From a checkpoint of a small transformer trained on Wikipedia.
Architecture: RMSNorm before each block, no biases in attention or MLP, normalized queries and keys, capped logits.
Training: a variant of Muon for these matrices, 1070M tokens, 8164 steps.
Each number is 128 + 24 x the weight over the matrix's rms, rounded and kept within 0 to 255. Layers, rows and columns count from 0. Numbers have three digits each.

# q: layer 3 attention query, 1152x768, rms 0.0348, rows 583-632,647-696,710-759, columns 192-255
# k: layer 3 attention key, 384x768, rms 0.0326, rows 198-247, columns 192-255
q710:124103127095089169144137111144117166110135107086145164138142085122156090179117156098111061123102127134124120073101088136142099101169178112121105119159106034139122128131142110130146080095113129
k198:112131116093115078109119142171082115149170134084106074069139172111129133114101137134160185162167107104130128093101140115125149126144074118106109091111183132121179056137145072125106143156124123
q583:172119090109131101175101090067150110118110096126140117138129086161108091150115138128161125120113120090197153131115116144141152100137124129135130193123126138130132154109095127160118126133074148
q647:133150142098133103131058114119160076110087155144128079131128115127136106089141139124103083100124152166100091146152125143099112148152103129137159152104150138139129112123114133105108103127164142
q711:126142138104097108102131138072112149144143169153118133121141171136088095127151139140159168126100096127155141178103160134091172136081123121123147096147138156117135091132122128076119060117123127
k199:163090159148158136179155163098145103187160128149183069140158104115184108094098134120125124126090113154126146114180121131107136130090115091155156136120159129165128142087122136159122184115090117
q584:128143119106164139150135129118132118083146133133126085116097124097123124149148172092176189131136132108110157125178143093138143125131136117118156113144128116096154151127164136117133108116179134
q648:148125151133128146138125138144124121135097096118095103104108174140095139105109151099122138158164104102135166121145097147074071085135165149113094143109128129144126163133159106152111136090141128
q712:107141183165141090097162132131119159158121129162204115121105116127085089121078186086190145150138169116136107093160125096134113115069133123181171143155171098158151137158126115140176167137123127
k200:134116121099096138173119082154101095141141096158166174164133166134091134147090143122149110132163084140172121140138111140139159149098141104144084127121098140113103103133132106157153104148142092
q585:090075145115109123152143110152141120119139129139128128110079134159121126128114136143086107113119145121105185098161096086111108102123122087152110074140114108141098094131130149106113144108120149
q649:164128128162078105090107118116105165087143125065158097143118082090106136175151118084130139133122136119171124156161099139120127080102106127124129114109128118141162117117132140153163075121083124
q713:111084104148160109119161134122087161153087179127116081161154139166128124119111134123149140112128076110173125128130146149074215163102177129125084127109125158117176167120140101140165134134190188
k201:120108102201183154077124171134130109132107134166102112169080187163106088140122122169115100129112138179154145091130133145158106095105128149143177111145097142110118109115155135149088154109120131
q586:177166218054096121139101138132162125114073102113127049025217079180156119141008145013081155123178030128110125112220206133096144150132158123105188096113083194152127069229152099161164111168202155
q650:189146132112054117156111105191150134088129129077176180115121142117156118113114165078121081144182114143143167104199132128096156167152114176067175153125158040176168156138120123100144105147142131
q714:217140104129094184115070129170196075116110109166075128093196100123138172110103146139062110161153146154073147098094082135136160158144040109092120119131114137160122046072208124095109131109121149
k202:139190149124128145158089154149151122120190120135129117144122097108138079165134161113106181136191139124094120157098147161162144166102127114127106149131149083159150117088134095107154105111130158
q587:117119088181142106112155103104103103143157114132112107103132129154124162104127126200132129130110127167116133142104129108115134174103127121132159126104143136164131132097073133106123136120142070
q651:124147112177121145143132100154155129151107133118104139134112106173152123105150115144106108101134107097126142139141149127148123113148155130106134097131160103125118122108108130097118108116103155
q715:097186114103176137137125129125142116139132108186054142078088130145122121142122143170136121128156134161136138142149106149113145122107109166072141131119119104100118118086172098113166174127147130
k203:143140141134133093085131105130157155166098147148131098128134126120127166136148112135094122130154138152134095156112107130137131148121098140111109110145134168135103132160157100119132105094148133
q588:091094105111140141118145104078093142163140102161085117183109119130158132138106154165061111113094140141082153144161162118135126138114138118116117120164150123116128139122105154097155130077119128
q652:144103166131104104110153118135154115107136120103162129153150108141130116102156124127141123128095125158124170153160120134140107113134130142161109104132134110165114136152114142152135087151116118
q716:105113166139111121109148150159169186133127177104122157151138121136151115102148124143106137150096097136124129098138081122142081121126113157139107099155134101173116140101097149155161156150131124
k204:130166111126120143118149124121156157146105091158167147128069166121112107176115123106154186177141129171129122139124136138146141106122111072117106123088149148128114082154119121064138114091157115
q589:125109204104149140130147104155135138074115158136137131143132091112161089103106131155114126102119101118100108172176125136110106165115148145125117105099122108148113163154111120127080149101096124
q653:088140083152112114124131124131148196085107115129100127112121120116115108128104122128123155122098092102106132127148148126141100151163119100083114135135126128151139159126134129123100108096115119
q717:182160089119099091158139145083071150091159137121177055152084119092160138144140069079166115091146112089180152112165098111121196085150130154106149127161124135111090159143126144133121133168153119
k205:103123074181090132154087125130105125121131126121121123182160137135137155144076099104105183123156134146137124135110142130100132175175124149186100137142174145104133131135121106109175122108108070
q590:134135130117154131113124085098099144112130148187150173104126150136097119119112123104109162184107116122114122122127121138147116143159113142176124139135138135113144130145181176125124116148128121
q654:104122136146100106132118105122130136086095142105133150148118098130154140140124160138140141132147183147135136129128151095148112116155159131116105170159127143129089141159138126117114120162140144
q718:139120106163116130103172092182097148130177096146174068173105178158089084116148165091137122120104158162113156117103102104147138122142145150105148148130108142125108145150165086160130161086152135
k206:108113139153117127146053115133102132144115158093110170127117148151194106165103097126159125120149081133083147111133129140102178132109138162107131157117171127128126134082109113121113114153162149
q591:160137137137113094090109145121143074125088135147096129112159087081101151147120113144138112093166159112108101071088129104116106099120128139154132133127147156136141135139183155098100141113145134
q655:096132116146089167092147130121087144114117089155151093117148168129119133145121152136115149129118106137131117116111124142105160127133103130164119153145134118093119118109134138161115147124104132
q719:111131141127127108131118166131139102130149123132106113124121168139136137098092118081181108149099115107133105163099118110153138128139140156139133132163129182162137093157171111106097139093154173
k207:123108106115165130185108152152108100116136134081114182096161120117129126169119111121129113119107104152158139113135119157144101096123112148155130106150116111104097120108107096088091132132118156
q592:165123098169119135121082117130097117102110124174145155117067170112092142092166139152147153087125149137141101156115099140141180127130120149160117105107115124132176060108166145109160120115149135
q656:146124138141144120104138104152132122126140120166125090122127165133079081144104061140176121145081129125123091129144091100116098140150123145102117102101163169121118128125169099170160154168180072
q720:103112043124152072156081059141058131147123151132103063164159054095125136111116060144092151157153133116176098129142113093105096090103110145091117082133071168150122106137097101131088130123165167
k208:122155103184094141138139132064137083136151084140124195138186145125122135111156181133126088108115088163136120130063151191097186159186144082159102187133165097111060091143119120149118094148146122
q593:122131092141162114169121156114126118180136119106147158106095111136142188112091153147160115135163147137090122095124137109109099136103149119168108083141139148146146124109202105127141142163105111
q657:102110113083167127139111091137131133110117182110132123151136075108108133124115132104123133070116131120148084064106137139156108134119124121133148141162108104123136145109119154107130127131148112
q721:125107167130112137146146150119130155118109098126140157120109155120121127147162070152153092163139165120168103135141151119093103078138125153151168162090119159138115177089114141126101118139117101
k209:176153110155122134131125139104150127143128163150147139131171089137102152123133129116119136052089077135134129104164153104166138195117122122157150161130104100104131106132118107114177131079134151
q594:178143081109132129081188185115143141114090161136105122107120101146119108094112126095096149134146099123170097106144134098113110136131124127149139079090097152116119109104124118135126124144134156
q658:115147161133093081174159116158091133113103132146126135143112158090134131109153127111116114151135145131118104069139094111125127096116098163104107121070100189154142107113101157143110087121099100
q722:125101129145152132096136131132104128171143099078146180160136075118176052210109116152107144131136130162157129136110128154163127117121135121118099135070190120162119114146165095149093137125129148
k210:169143153126139111134141135114076147102093150141121116121108117141120138136100168143103117136134141076066120122070110118155124123130142119118168148150153157113146084117125144156145081135116135
q595:123127097133122095121120134100121120151119130150134122097142155121128129135154133122100091154161152112131150124085142116155158152109145131172136122124128166151126164123123086117118127148127124
q659:147132169132106147134120108119091173131122146165142146152131130142161148135171122088142105129123117163137139029133127129147150087163075090098115129172216094164154109136108157133132141129130115
q723:151142143146136122148097128095131172119180104170098126092120148178093125145133105113130109106139114141144133108119143165113151112117174115130140119115169174150131131106096124099119135170100139
k211:157148130158137113098108142129101162076082128151104068090147101148121138134115105095167093137137096097119127145138120130156125230139092153144105113090119085084125148119148118105140105115118130
q596:135128154104176133131119090128115115103120129088139137099188115139116151089109144100140130142168102147164134112147139138143161093134096140111160123132157120086131167114143122114121153127135131
q660:116110140120153138103087175122148175099085115111117118143150158109116140148130151166125130131126172139136117151100149105104128115116176110158108112146125108109077139134140111103122140147123139
q724:061061107137137170112119143112143142126128137109157115086119130131145107188139159113118128121096135128141131136080119142108132106143146158106076142127137097123138145118061062144129110143134153
k212:154146140126114156148086153136112101132136147127106124090147133136093110124106140125127138137104078104094129145177164151137121122143133143086121103105124091126141111061177173105124142129071139
q597:103125147095162141147146138133131144114098113103069102101172133113128116144148139112114123120113126151140125146151110181155134144130106133105073150130130127158173106133140160150120137124116100
q661:113147113135082097099112100129071125154122147115108152126087106138183107159104159085102125209104117157131154144144129115168143099146134117076119131126060173170118127177133102141154157123071124
q725:145090157120109164170120176125141066117126116159090130123133156115115105075141121134139117093115107099144124106160132148108090158151169094090106194167142130177131127102101083129108120154106127
k213:196069112131097083107135173142156134117140158126109155102113115118141148091107134147124158129114101129103066113163085127146109178130147120186156159077113107128135122113170155124114173125147154
q598:105102100067155163119157129104129108193082086095146144142112126137164142155125141157110179157177111157118068163149118128172118128119117110127145095133158128077117134118137177097121147088129124
q662:136143167095092096121171131135145168105156092194117153164144180133151130075149159090146104125120178198123116141135051130159089147166116169101139130156118133166074120115127171167176100129123095
q726:142093046152100151102109129085143097130105115045135137210111143129110142052119167113151111137128173150133108113129126091119175128103114106163124115149122130138133156151145144108083158154071100
k214:122126115119127095122097146095142126118140101156095156135083127099117136121136128099133176159182133135061116155117121199128121101104160099115116156137122149130168127162127088116130123147165096
q599:144127141098103140133119115110125131113145119082118091149114124107119148200157168086125171152117142133093081119161140121154146137079148109076139148112150127163184158115107114120146103154152105
q663:093113165110146144142106113094127155109116107130112157093138142093145138100091125138129139185097075108112119167128096159177180148103165131135111168101097129106117141100115163152106169156154167
q727:135102106122171129111133079111148167130096064138098148098095154130152170146136144120121107090137118155096151155123105162149168107139167142136132139097101093139119120068181104160137153169134164
k215:134131121116107139108159144119116113126102133140079135154096105113099071133117129155171130135144141096141101162129129126105180072134085125108139126113135121147110077128123150162187142119143116
q600:110054112146155144175125108110133147117136124162118152132145177075144154124127144141136134152168108105119137127088114093162128103115177114157149118107118123128118136124132146101133110103081144
q664:154098147149139112113127142103146122109121135150170121107178132110113144138131135146098129108081145125119123149128115132132097140095149128122162139099125138130128108129143134122153097144156094
q728:121122131141165136122143168156104159112146133094122111104125197095136173107115131117176130157138122120128088117115127097103185152178148113135137150128114156144139142138144150120153138130114056
k216:139173126102105097153124136139173128154125131151057141117145103111096096155097063135114103108138079129136137148121160131129121081118065154115098147130151133143154118135130121119166082110117167
q601:094085141156135112129143130164107147118092119134126147135113129135108106134147139123142128157091145126178128172102121138144090092144098107081106107092182119113131095123120123118143173118137158
q665:137105128140087124132142109122118124182143131123122107121100157139140108133139113139139160119108070146089143142105108100131146117144111093133135084109152155121135180113145088110126111102129141
q729:068105161114132128143144149122116107126102158145135093112165173143192146142133124165132137144135100108139105092130132133132144109141138095118157107109110112124141142112143124129149132106128163
k217:197153152145186161144121115109134123131092159139140127141094149173124150116055153131155132153093123164168169145121091125126109192107085113160141128113128137114133096138127119108119189104140103
q602:095120153130157111128096108161154104111098155154121129114113106122132088133116141131133126130151123111121077121080151111158151140118135144117115138120169132104121119140127139135132118084139141
q666:129084124126143099135112190090159125101070152176089130145132089177136176110132083093154103147123155124112099130155140170079148107104097105160109167116140162084127156133117177137128126138121110
q730:090150115097147104102067139144149102112180080113120142121109142149112119138108115113166123108136128077118102172147145089109107110074173071115140095114123102118175127114159076098155119164133154
k218:143112092085098092153102126122113144128119093093141128123148146116166146143150105132147148156120111155192146125122132165143169107127126132160127130150092093103147143122115136127059136150118137
q603:120126116105175137097125112137137093115116114159069130091113129112113151142151126120154133135132098117161098122174115129124077110079129128109190152135127135130137126126102123122105087150119140
q667:086117135133089096146171099150110105153141130150139133161132117158157150119128091127132089099134115147167115129163081084137126068121119157113168161094126119130153149133140120073132133141155141
q731:121144135112069124129152206106183102148118135107108114146118117126133168106153145109155149111144124093135144098075116129140124132120140078128142146123091149115073095079073092139071128106135089
k219:142143079140103124173145092130146143120140188137123122120146122179154143127096119076118100132120215151144118134124095153141111132113151129095177144152080136151131123145133071141142124176123139
q604:123114116093137128165148128175149150132132118150124111119109088094165125101126118132119088089142134129091131101151155093173105134092084128119097142125111158147140110107131160123112145104131078
q668:147130083126117109122166144126112106129140111130139181118130148110133117146122111126138110122126134130126121135152098127156138118126107182131127094142115138137172149153147125130110133133096124
q732:089161177170130109131133107142131142141093143124117115116129124163081110145116141113074167125154104107096108128129082094123138127144124134113100124187129091124172077132147148132114118127122097
k220:076181143131080127114100135098114084123108113087107163139129124136110085130145125119134140102110129124120119130130079121091102137092134105148147145097166159153130092120140139135139098130111143
q605:130091132141144180088117158098095120111125132151128140101114145119154109130091150126126125178140106119158119129138122100153162073171126129137148124114146121091141131106128124150125184117134111
q669:110133132103148126151153132126111095148128120165122145135110118134180110120099149101143141128102086103142130157157179125143109118112141143181129093138158104118099154123106113105179117108134088
q733:070115178119119151122154157163153117104161135150119123096100134146113118166108164142139160144166109129136104127090168093120131187077132162099115167130107161087146088145118118140143099118092156
k221:117087148159185128105086174137168083124132132113112124128127142119105120140136060122095095096164143066123137098116126134124164109125139134119115163102097148145140103102095115121101146134058151
q606:164161143115171172119103119083127137107124122051149149152128131159118127124123137126191163147114153160096119104103098111130116108113118103135092124133134141160146149077132155124127117121127127
q670:088118138143185150087049135100174162146134151127144098078080113135083133152115101101114172153124157145119125162160159166146112088114088121088127122133084146140146100133112160115140131108181133
q734:133172167169151099171118094110131122081131134105118147136116141107135163148143096110079166111163146131100140126154125149134089107147113105117181090103086090142155088192146127091117135119130132
k222:129125106168117134110120141114116142151126135166162123123143126100121130147144122118150165164100142123159094108103161125123101133094126122126104130103130202133134141124152086150138147092092138
q607:121103121133134107134150128110108158138149137150151136117168148160143156125107096136136128121147147133175143105148134133101168113135146098119094135139158134110082144084120094087121082099122122
q671:121125142156135144163131141104103122133144097116119110122136110139093120161161145148096177125063116110129133119124125166103127138090100117172184146139138123151125124124121137107113112087108156
q735:145105154066100121168126057121137128119120154156179164109102112082172172142114154158147107105136086133113143114062159096118135079060171098104156152158199148134134116131088167094169098096128166
k223:121114128124118114114124156146129109113135149148122148162114150146148177101130148101156131120096198153086137140147138103165126184134118143189107077147112100164115109095123120105101115142114133
q608:141132091156132095159160077161095161117187114145098141114097152097129096124060188110198121149149119152214148155140088098132086132062148120073092126114121127109174166134181130135165142182112110
q672:154135129112100093114175151153135139118134122093131121138118096141108131129110129140126096129132112107122128111150128090112128151132139148140121142138119143111132155109115142095135088125133113
q736:102140092111150108156117121129099137096139134095112133130126112118135138111141127133158130150112110145160109094124157131105126181080108159135095097126117124089118169135106108141148162125129113
k224:130098130091116177132081141111121140148061145128099068127078133087188166145136186132104144139195187137113132113105100149114125119112086141131157103136127072139153091076124150129101129139153123
q609:129096138095086135141119113122121178135118125141119114145151148137162094144114115164120130129090109128112141116125134103136121158090129119115193142126136135127133129143090139143111142151085163
q673:123121135090154123100130134088120174101129163175162163144125161119100116090120128124164094158110097123117093153122185125172143096084124144157143145124138113079154163127113168154125134129112075
q737:126135129138091140107121115132111178176142129164123120153095108117124133136189142104131104102143110138147157129114170126100158102127116121127173132086128151079105113139108120157099139183148136
k225:120072092109180180119107151143102127146151139147160108138111122126132160127119153128122100098131164142126134065138078156134068089127123087118123130111144126147142095108087120172151141137168121
q610:126114150107124139117140153099154099138150147113124157173137141159131149109127110131101136100122158121108101135114143120164139091132122133095127141117118128162159125105126105157125130119112111
q674:126144168129149126109108123084141128153115125123129142151141123104132162145148136103138140122174132127148100138142136153157141124081098121145102104117101109148123138118115078148137153136147169
q738:156112093128118116134160141118131108114165126142150122158144122149112122124113119111122127135137124179167104166111115153150133133100134151120148132138122117141178153165104119140132113115137169
k226:113110109131164100118110077141095157133131159126111103113115127136154144111137094184125185104177124139115116128080159138149152132085174103133125161124105128122111110161134131140129097171177157
q611:165160150149119137129161090141108140150111135127118129109125123132133143125076153119085125120110092127168166104163116090109108103104111108071127112142162127135145128142140095158097195186130093
q675:113137097137168131154141116125114128134152143085170134162132122139116140124114119094097117117080131127120125136132113134136120136147110126140086110149125127108106106122152154126116120123098157
q739:121133133179087140162135155121115158125165127141114136126144103155116104116155165055158104106132115150146108140098134136158152144099106122127102112137111119134130102069165128143104116120159179
k227:072089141070101108094139150162119141112067145132107122138115131130115147100100157109110172130125092120109123112128122125151128142136105118136103132091137137127117087130145130156090132147127128
q612:101145140096092138153164075151104109103131183081171132155164125101123145171104115116108107065110128134136164091141135153134117137146090103130108106138086163090138129168126138097103122125119108
q676:109105148130123145133094095139127119105144108113109101148157128136136135175134141116107099133107121122148143169114157097159128135135117133121104130146124132156132157140106178090152098117128118
q740:125111120119123122138117103137140141132138122129091130108133103130115133130157129143115119121091117149147123140122119163134150152132101124144134100131121128122132108133120144131138140115107094
k228:159084159173121184149118130163122151146156102141139136092175141119111118165144100132122116103136126121102074128114114126130123132131129176142109128122166131091126175147104134145091172093103110
q613:154171112130125119117086120106108123134134126148157129124138138106141146122096161113157091124150111153139146115107125129121149138086152151122165134170176116106167134147135151121171115148118121
q677:100132135087125123139121144119092146151115095111135148120123153069155128121138176111158146132159160101095099115121106180119118118102142115152105119108144113165131073090137124100117109142119130
q741:120154084154152104093102120115124123087114118131097133093109118132105133118128102137131140116157112127143145140098113142067108096160111140149119124144131092142119137112096104140116157136188115
k229:110117114168108125160108176111155097145111088177151102156098130137104128149105183086144094136145132128137121157174111125123172117114081134092083092114131136155142149121151127124130149144145117
q614:155125146130110144144139145160111141138145152151153142084126141149132137134116122105138112156137110162125094157153148146146103111122159175123129081097098096147117149134100135128139134140151137
q678:126109105146133144138085147098127112116113135124131147112093125140125182161140132143098155138155134135170137138120135117140136095134097144131157137114106131144124105124127126151172142138145097
q742:121134114080116080079155155142104151129135097099089156081165118092142077119120140193158121148119104194128112095133053093149126127124126073158081163102100116098122129139107184121148120083133143
k230:131185096109120127114139091151133091094160124114131127117097144115125139110138061125130102139131118130143166120126153173171154129129125132142108122142101148120141093159138133136170086114097133
q615:138130114095107158122106097144154139117105187052108153155094100111091087138116148131130106150141160120132085130092165130106152133134072107130141156106115144113094113138136112107095110133094123
q679:088102132115150085168078161102141151119150128108102111125143133147162109146132119123105170110167113142077112119129162125132168166126149080138082077106139114115113111134151124128134108114154047
q743:101147148126108103101104154165144091103147144130149135141127112104152142085170133124112129154102174131160083156093102108130148122165147124083148148115160132163111187149169139127096143139105088
k231:171133084110126133136121110116110105145134110145126170125116129146112126121113112166134129143135087104131104134090173141123143100087079142115098133140091134116187112121102123144109083111128113
q616:142126104095082117108134160112180121113105134096134127137145110109149139118113097113159122129095124092107100140110162128160143136111130139111148133112115178134147095161104119091121131110163154
q680:115127150092147139127125136127114132126124122145124123149116142100120144101114126115126142135142133129104110100140159124123116134110125149141116140131152107093123121115106126131133120101187133
q744:124133126147107174134105157139122160124135126133146158123140139161137104140120075132124137142152136129142110136134148114108153133113161123120136141152104134117117087108105122110098128115169117
k232:169100121144114160126146139151143076169120113142122126132110140139091137110129144121137131123083145118158130085128170105125182129104139122092137158162115135141155135167143119139143137123119144
q617:097131096112102093084158087129101164126122107140109147096106162087133140143176135156133156106175104164130155080136148140126118134142177113117132148155135115139147135150135123136150107117156151
q681:134160125098159096131133102103103122148129113104145109137109140141131095109161140102119100164148094118147137096143130111142125118098131154096120156086156144125128167126131125166156142116140140
q745:158135129139086145168150098097168123152132156105153148126111084125086128083153127134153131110097131108166157140146135087135098127117103131111165144125137152153116156112155128140106124125114120
k233:132112137169136145116122107093133148088161106124121136166153144159136125120126108108168137115114125126130146124152125108150100142104108184164145111059165149121114098151131192072146149171103104
q618:127100111090174088122114155092127129136111138142129111150085140079130106136140102167114116121139133152109107097130124177114143121073133145152157121153129129113135155090116138164094137141147122
q682:128140119103122116122113155091184147160115131157146120139141086149125170128098139114137169132142109114112143139117149109121123110090115110128104133092103169096147108130120101131143126122141122
q746:128107115092128116144174104132084123172141156136143111142142105137134106115128118136117140095153072141164120125055130189081127115096155140122156126162128132170112154153137134146096102135154144
k234:098150129173138128141147124141130127100098154129123162109145187122059148153169101145110087127118120103130136131127102133122136146145128116131097128135122121098084146107107096111121116115095134
q619:141134123117132101156115118104173138154118119143138192111111138127108114099138155126121093145137136110147144082132125089130131084100180125146137082101188096168151103116131154140131125161102158
q683:106143131135149146132162110115192100111125129146157118180116135159091150137125150135134114135106130113138098147137122176187118170081172141123155147121166153144128138148148180141102162103128118
q747:132118147100150081122109143117145139088118162156129078118116155099162087131110141112113134140153158115150104117136151100156148102101138088126077117114098124119173053095146132149074081079109109
k235:144099092175125090134080146140143161130103112125110164153179154150161142069152072128157137079117147076110126093156166118122130111136180105133100074102107170155081105124131068110117100074125136
q620:122121130105123143132120143153131127137116150079111087122122122115126133138121108111111141140092111117148108118126158089121155137111119137113096110153110099130166147133147141148140139135135130
q684:137125163120137130115107116143103148138143142097144111127112113123123127120149159118135101126137120134124135159137154140133153116136165084117120155121110116113114125118153138139155120122172166
q748:103138074149116093121104093143134163153112136126124110113089124101170131105181133128180119105122155100113116126105125146137105142135132124182147117097130101173143159125117172178149155162112151
k236:155107120143123132150080146125139134094105101136116131094129134123109087135168102083136122121130158139125118125095078164112111121165180144107145135147145180145115142139102100098147111151152126
q621:128115137119140106120131089111126117098126129084136147139106087114108105104149121143159106113131176127161115145142127179129151167162095135156169140119186141137136121162117143101085125112145093
q685:131137125099129128157129138122129135136120118159104130106142119120116118128122114133134136150151100133142117139109147119090141116120145134171129105148145095109147115130095095095125129106110124
q749:104126106149135101096134121137144157128173083155109119106117117102114102103122056160127119165151092133154189168119116138146188127132155157169129142126105125097078108130094131114091102113096115
k237:174163116123124149165181117107103177120125103083121125167148134074163086143098168084111100153152179126119110182110105147168140124120130149123089141145121125147103157154208137115165109135194167
q622:133110174138097118142159118126128119144133107126152139145115080142114129127103147148084144141136081122122144138148150097181102128127130152103105146161084113136146107119144142139163078101154148
q686:116111105091082098123111089127126128179113103131086120099102118130127132101159134131091157105186116138105122102121137165191146102118103158090162176141131097117082147153116163124129093120106163
q750:128144106126142116117121149132060126108141170116140125124152141056112092166144126130114132109131114144155135151132092119110151111167138147160157080137152121108139162158125137099160146109194139
k238:082104126115111148157141178120139156120109105108107116153133066094196141128094106108114129172127154113161149120105106099087145148143110105141103176091117152133118117093106131195114124129148166
q623:159167112127108135114120118115110098112162155100135140165106106151096056124166168117122136120105110155130115137146140120135127106116135144061119073116143118139103132111150122132135137090104127
q687:123131132128126136125141114150111128125108145121098153143131158116121138131118116113124141153145113166124144122127137114135142162145134127122150161115152154104115135121145111131153093178121113
q751:116123146155121135116132166102146099132139091132131132150100158146096164172137141104157146183112100099110119142113097137113132147156152137104145106117125120156096140119134132156153135101131137
k239:122072151099136120113138095159136109116139126123099185124188100155150164136144124085134151134117137115135123143105164134154127105092135144151138076159115150149156121139074097149126141094160135
q624:125128139130100141122150113156126115168112109158106147132121124141113145102108109141114134105155095103151136115092134109120138125105130121156129107148137109127160108125130152150138111098125139
q688:152153094090089106161143129128125139133129155124115163142156093120156113131104126096134122112172155188146130113156173170139142112139137139147104122111106117156118116096117121128124129104092156
q752:137054126082090097101135124091145124147177119114171152082176133142124150140126091158194122164160101100104094134122120112141145156154174125128173170136122175087140159128150131123169122101127136
k240:148201157112169109154157112096155113155103146094150179114138089090158170145177129127122107110143093133109140168133141089127117090098124140176101115159179132133087142105126141208129160107168128
q625:133121122113176133150130135106128133168173137105148115147125139110105125147143121156124134173155104133168104092147115164129136117121108137146149145154141141124108174152116095135116142126152146
q689:130123131103154120107100141109164142133112109100130116139150100116112121146147109160141158120138126114141097126125134137140157128115120094139108122153126122127117121139125090118070145138122129
q753:117181114141139126121111112136156119099115116097176119113121123101105100124127104113133149089142114117139129118127128122145165145161132142108152133093134136129134129117111107111088121138116135
k241:132110109069138174114113149133147148143163100148139151159161108184099120117154155132101088140121140097130098139146100132173107142126152150194113142166128098117127155107147116129150134094160180
q626:139184130115139123148139113108115168089150147132130111145153137126127120129135137130145108131152163140155149097103103120118098088099110123152123086152114102103101167127122120128131146143154149
q690:129143129132135141113104133138135119130117120145108130128128133146113146118083170128108150174137113121133120088120152133081154124113131121130125124149093155106132128121138160135142132151123144
q754:102120140114164100133143112151148101117188128098113106124122136148143142091094109094113140125133144127109101127098145113148129088141119153119093130121096113126120140121125151147064139102154167
k242:107145106105126125099136105123172157140101141146116068118111160107155127179135080151145184155139099098113152194159139167170095180132118079132133153127143089101143111081116138127141141135123124
q627:130095169115087115106111092130119112150159111141114111108137121136115123187156160119118147128141084093150133124174125168139145117176089098162102125088153145070122185182137097083101116117117116
q691:131087163094166144132132107174155119128147087130110099142155120114108117132128090119143161140131132124103140139118128133134164119127104096148091104110125134124147105137116094052107118140111123
q755:091135096142098084067160176186151095146089122124166166106152162099155118119146118143135089109151166140136093146124152112124116145086142164092166140074162132108137121129113142142081092139158144
k243:159147151109135131153086136137117080105121168095155123112131111147100117148101138078145121150133147114113124120140117154100144118146157120125121116121099118128112147099109144137114130154123118
q628:116147152132128152115124103094136120116151097096123140171146134133131093104134123122149120120080130120157140142117125153120125149130104139147141187132118118129114134154135130125129130132135145
q692:103139133130143124157172130143110104131177118137142158185121139126101138131129151164106156104117133130165132137113112122124127174105127092123141096118133096139127150102142069109121162136135119
q756:113143171153154172091110107112133108107121153144149108099095129075147129115157150172113125093125139162109134110087158129132111144084106136109134136168188135128172134117119113127100159138086104
k244:095109105171118142115148098117099109127121155114177174112186161110122128093125076155107090075051102068156118113175100052189110102109158137142097119161112135148085146138135129198081104115107149
q629:131128108126128087150148086113153138148159147122125102154114126138095107129152141169113172110157107127131088133138125119166125153168118131099147152131138122163090149177131092094141132121105123
q693:140139135166125158113154117145119164156123129119140136111089128084090141122143128080178110140087133092161119121125127112151137170160121128122132140108156117160154115176131136147127131144147139
q757:115114139083098132109131133109155151148176119130112159131064103130177107101106124115198102160107074089123086129119124147126126143132126116141130187121103145088156091108074145107086089128151114
k245:108093147155116149157133182116108078142116126088091121123126160106102121161168111113157120127148093132072080103134144172143149166114140114102158117119138122125072130091110096091128113117093140
q630:150122155123126132143148130153136101115098108049141118126092135151145123107060134121109128111160077124147095173156125106150150158118094109122093149137110121131121141144161134119141135108080134
q694:147120091125123159149128133170107113118096151075128177139131155108152151111120108104159104088101140117153126152140114108111081088124137103107118138130129118111135127155133129131115097092126149
q758:100167142114119165099107118105109123115104116146167133106145132132126129159139129084122114165138142159175142152117152159066155207105080146103140129172151124129159132127137113094109142135127170
k246:097163171114126102154139109131137116165159151119136097118170095122106151123134170127171136142082088095113117149131181084123082120109152163120174120144114113108113132088144149125164141169134082
q631:160110130167160136127083134090144116131135150115116187106151123155165123081160171143119113145143075125160149177103102109147139127154098111155113117159123109085121140151120089115094152103123146
q695:105138101120108131132176142135152139149153134138166100134150140106105174137132127097120143098113073089130115123116108139144145144120122112114155123124136133122136110113103111136158134129128092
q759:152088151090132085124142135138098162116171128121111162145141120099082099129184155107119105095155104151119136119085131155174123090152092133116110132117126087072175094149172113141131097086119113
k247:130113125130126118130127091141140123157117128136122130097111132130129147155125097118100182126132145087128117107152133107108088149144134175161149167088157135144112164094121138153091120154093168
q632:121150145123124127119133107130136097129120102133132130148159109133127145111135123150116155097132141160076123139128116130142145148103137090127129162114129153086147126149117118104124142137122108
q696:062143128142150113106102117098143124142140103127135110147117101132143148104101159091112150124125101141141107105076138144113149138139105146170109176140137133146147107132140160133138117133154137